Each number is 128 + 24 x the weight over the matrix's rms, rounded and kept within 0 to 255. Layers, rows and columns count from 0.

# layer 6 MLP down (transposed), 640x160, rms 0.135, rows 333-341, columns 0-79
[[129 110 116 175  88 126 133  90 133 109 114 151 132 125 127 119 111 136 126 174 130  83  88  67 110 140 130 106 134 141 113  97  94 108 107 124 148 139 119 133 139 111 140 131 106 105 127 113 146 142 137 128 116 124 117 108 120 125 112 165 107 138 119 106 130 129 120 133 115 180  98 130 115 107  76 132 132 136 126 111]
 [136 149 159  94 101 152 142 154 159 151 110 137 130 108 142 150  97 139 109  62 140 174 115 147 116 101 130 131 148 185  97 146 101 115 163 129  62 155 141 151 137 142  82 119 127 111 144  85 167 122 189 118 102 210  81 136 136 135 102 139 163 114 161 118 163 128 101 153 106 156  89 131 147 156 105 151 113 126  78 109]
 [127 106 158 155 118 167 134  82  87 110 128 168 129 128 134 133  96 100 159 163 134 135 104  93 131 147 138 144 128 180 138 125 164 131 103 126 115  99 122 129 119  92 158 163 119  92 139 145 142 152 121 138 101  93 118 103 142 120 101 133 193 167 113  99  72 136 158 120 113 152 177 128 136 111  95 137 155 132 136 145]
 [136 121 143 171 102 114 141 104 159 138 130  67 175 125 109 113  92 125 109 162 121 120 176  90 139  99 118 135 174 129 105  54 116 164 139 163 132 126 131 141 124 167 105 129 146  62  82  95 161 122  77 104 150 160 109 126 136  94 123 132 148 139  98 104 196 118 160 101 112  69 117 127  90 140 180 124 121 115 153 136]
 [125 122 134 137 116 137 135 135  99 123 122 166 133 152 105 118 110 132 148 125 116 134 111 116 117  97 133 132 123 131 111  95 143 122 134 128 137 129 143 146 121 118 113 126 111 118 142 119 118 139 108 108 130 148 129 112 126 122 104 125 107  93 105 164 113 134 121 129 146 103 124 125 136 113 107 131 117 161 126 101]
 [152 157  99 147  98 130 112 131 103  98 114 108 125 170 146 121 142 126 158 166 128  51 107 103 158 130 123 114 105 127 109  78 148 107 133 117 158 154 109  99  75  72 126 147 107 143 131 112  80 130 121 125 142 120 167  78 159 146 122 113 144 138 140 142 104 115 160 103 158 151  94 114 120  90  97 145 107 148 133 148]
 [134 114 149 123 168 139 105  58 159 141 112  99 117 137 132 115  81 136  96 112 106 151 130 156 149 129 106 123 138 113 109 112 148 131 138  81 140 127 184  70 133 118 116 129 142 138 118 144 112 147 136 124 132 113 128 104 114 135 122 151 127 118 129 144 119 130 100 112 134 133 157 133 135 123 112 142 122 118 151 115]
 [140 142 150 131 143 153 131 149 172 105 160 179 172 132 165 107 164 148 102 143 142 133 114  97 170 149 107 119 139 134 144 116 169 120 156 150 184 133  64 142 116 138 117 128 135 142 156 109 140 159 119 115 114 109 129  92 135 135 121 159 141 104 140 164 110 127 123 102 146 120 125 125 138 110  96 123 121 157  96 122]
 [136 124 120 108 111 108 128 153 127 123 117 112 171 177 167 103 111  97 137 145 112 133 135 120 109 125 120 100 125 100 114 118 150 125  80 130 135 142 110 140 107 104 131 129 118  92 115 115 131 133 159 107 165  67 153 139 133  86 130 104 120 118 132 159 116 108 144 130 115  99  84 124  84  94 102 132 135 167 141 106]]
# layer 6 MLP up, 640x160, rms 0.152, rows 334-341, columns 0-79
[[158 108 175 111 141 128 154  91 138 135  99 140 201 127 110 170 104  96 163  90 131 160 175 123 102 116 156 112 149 120 133 116  62 144  95 170 137 168 145 135 110 151 117 144 155 166 124 183 110  95 141 125 159 122 120 116 146 158 148 123 146  70 137  96 118 109 126 120  76 122  90 123 118 131 166 128  86 121 146 109]
 [134 126 157 110 143  90  87  97 138 145 108 148 132 134 143 139 133 147 115 138  87 131 150 108 116 104  89 123 134 120 120 185 131  71 113 120 142 130 117 142 138 119 113 114 139 150  82 125 155 164 134 159 173  98 149 139 177 173 146 129 128 136 104 131 136 136 129 100  92 182 133 116  66 123 122 123 129 100 146 111]
 [180 142 132 121 120 110 127  97  98 160 135 115 143 153  96 168 121 151 123 176 118  97 184 118 153 146 115 102 113 155  81 103 101 104 140 172 145 114 130 117 127 131 103  92 148 122 105  92 137 123 114 135 211 110 153  90 157 103 132  75  96 114  94 145 139 122  81 137 139 162 125 168 101 164 112 119 125 110 140 109]
 [102 114 144 133 161 100 131 156 131 123 127 110 135 142  98 140 109 139 122 128 178 135 146 127 127 133 124 148 142 115 105 154  65 128  80 101 129 151 137 140 143  74 129 124 155 115 114 186 155  59  82 132  98 116  96 137 125 164 112 135 128 113 136 124 114 136 134  97 120  72 119 125 162 137 135 126 122 116 138 151]
 [102 133 137 109 111 108 158 113 147 123 130 128 140 164 102 163 126 128  99 115 136 147 118 106  75 132 105 145 158 156  82 121  78  77 117 134  86 126 179 114  96  92 184 126 126  89  94  91 116 145  72 140 142 100 114 147 175  86 115 112 109 109 142 151 143 111 146 142  81 120 137 110  94 129 156 165 124 141 139 134]
 [109 154 148 134  94  90 124 135  77 143 120 128 147 123  80 157 118 140 172 142 141 114 121 109 148  73  97 123 154 144 120 172 110 119 143 160  87 119 135 112 128 124 124 140 106 104  87 118 159 112 141  83 117 103 145 133 148 126 139 108 119 137 116  62 152 134  97 122 146 129 152 152 123 142 175 166 121 150 126 143]
 [138 129 145 109 147 116 145 131  84 128 143  91 101 132  74 156 106 149 152 127 120 119 128 100 142 103 119  87 150 121 111 138  76 109 118  82 131 150 149 145  99 108  91 168 119 152 130 156 104 128 148 145 153 154 160 126 144 138 214 116 154 154 101 112 101 112 125 163 142  88 170 158 120 126 135 124 127 129 138 104]
 [115 168 113 114 110 110 102  92  95 158 130 140 110 120  70 194 103 133 120 132 179  86 167 121 145  73 117  96 138 134 143 111 106 161 160 157 154 149 113 103 113 141 115 131 135 161 108 115 131 107 129 163 126 119  66  99 135 128 138 123 135 145 103 147 111  95  88 186 140 166 105 144 119 121  97 133 135 131 130 151]]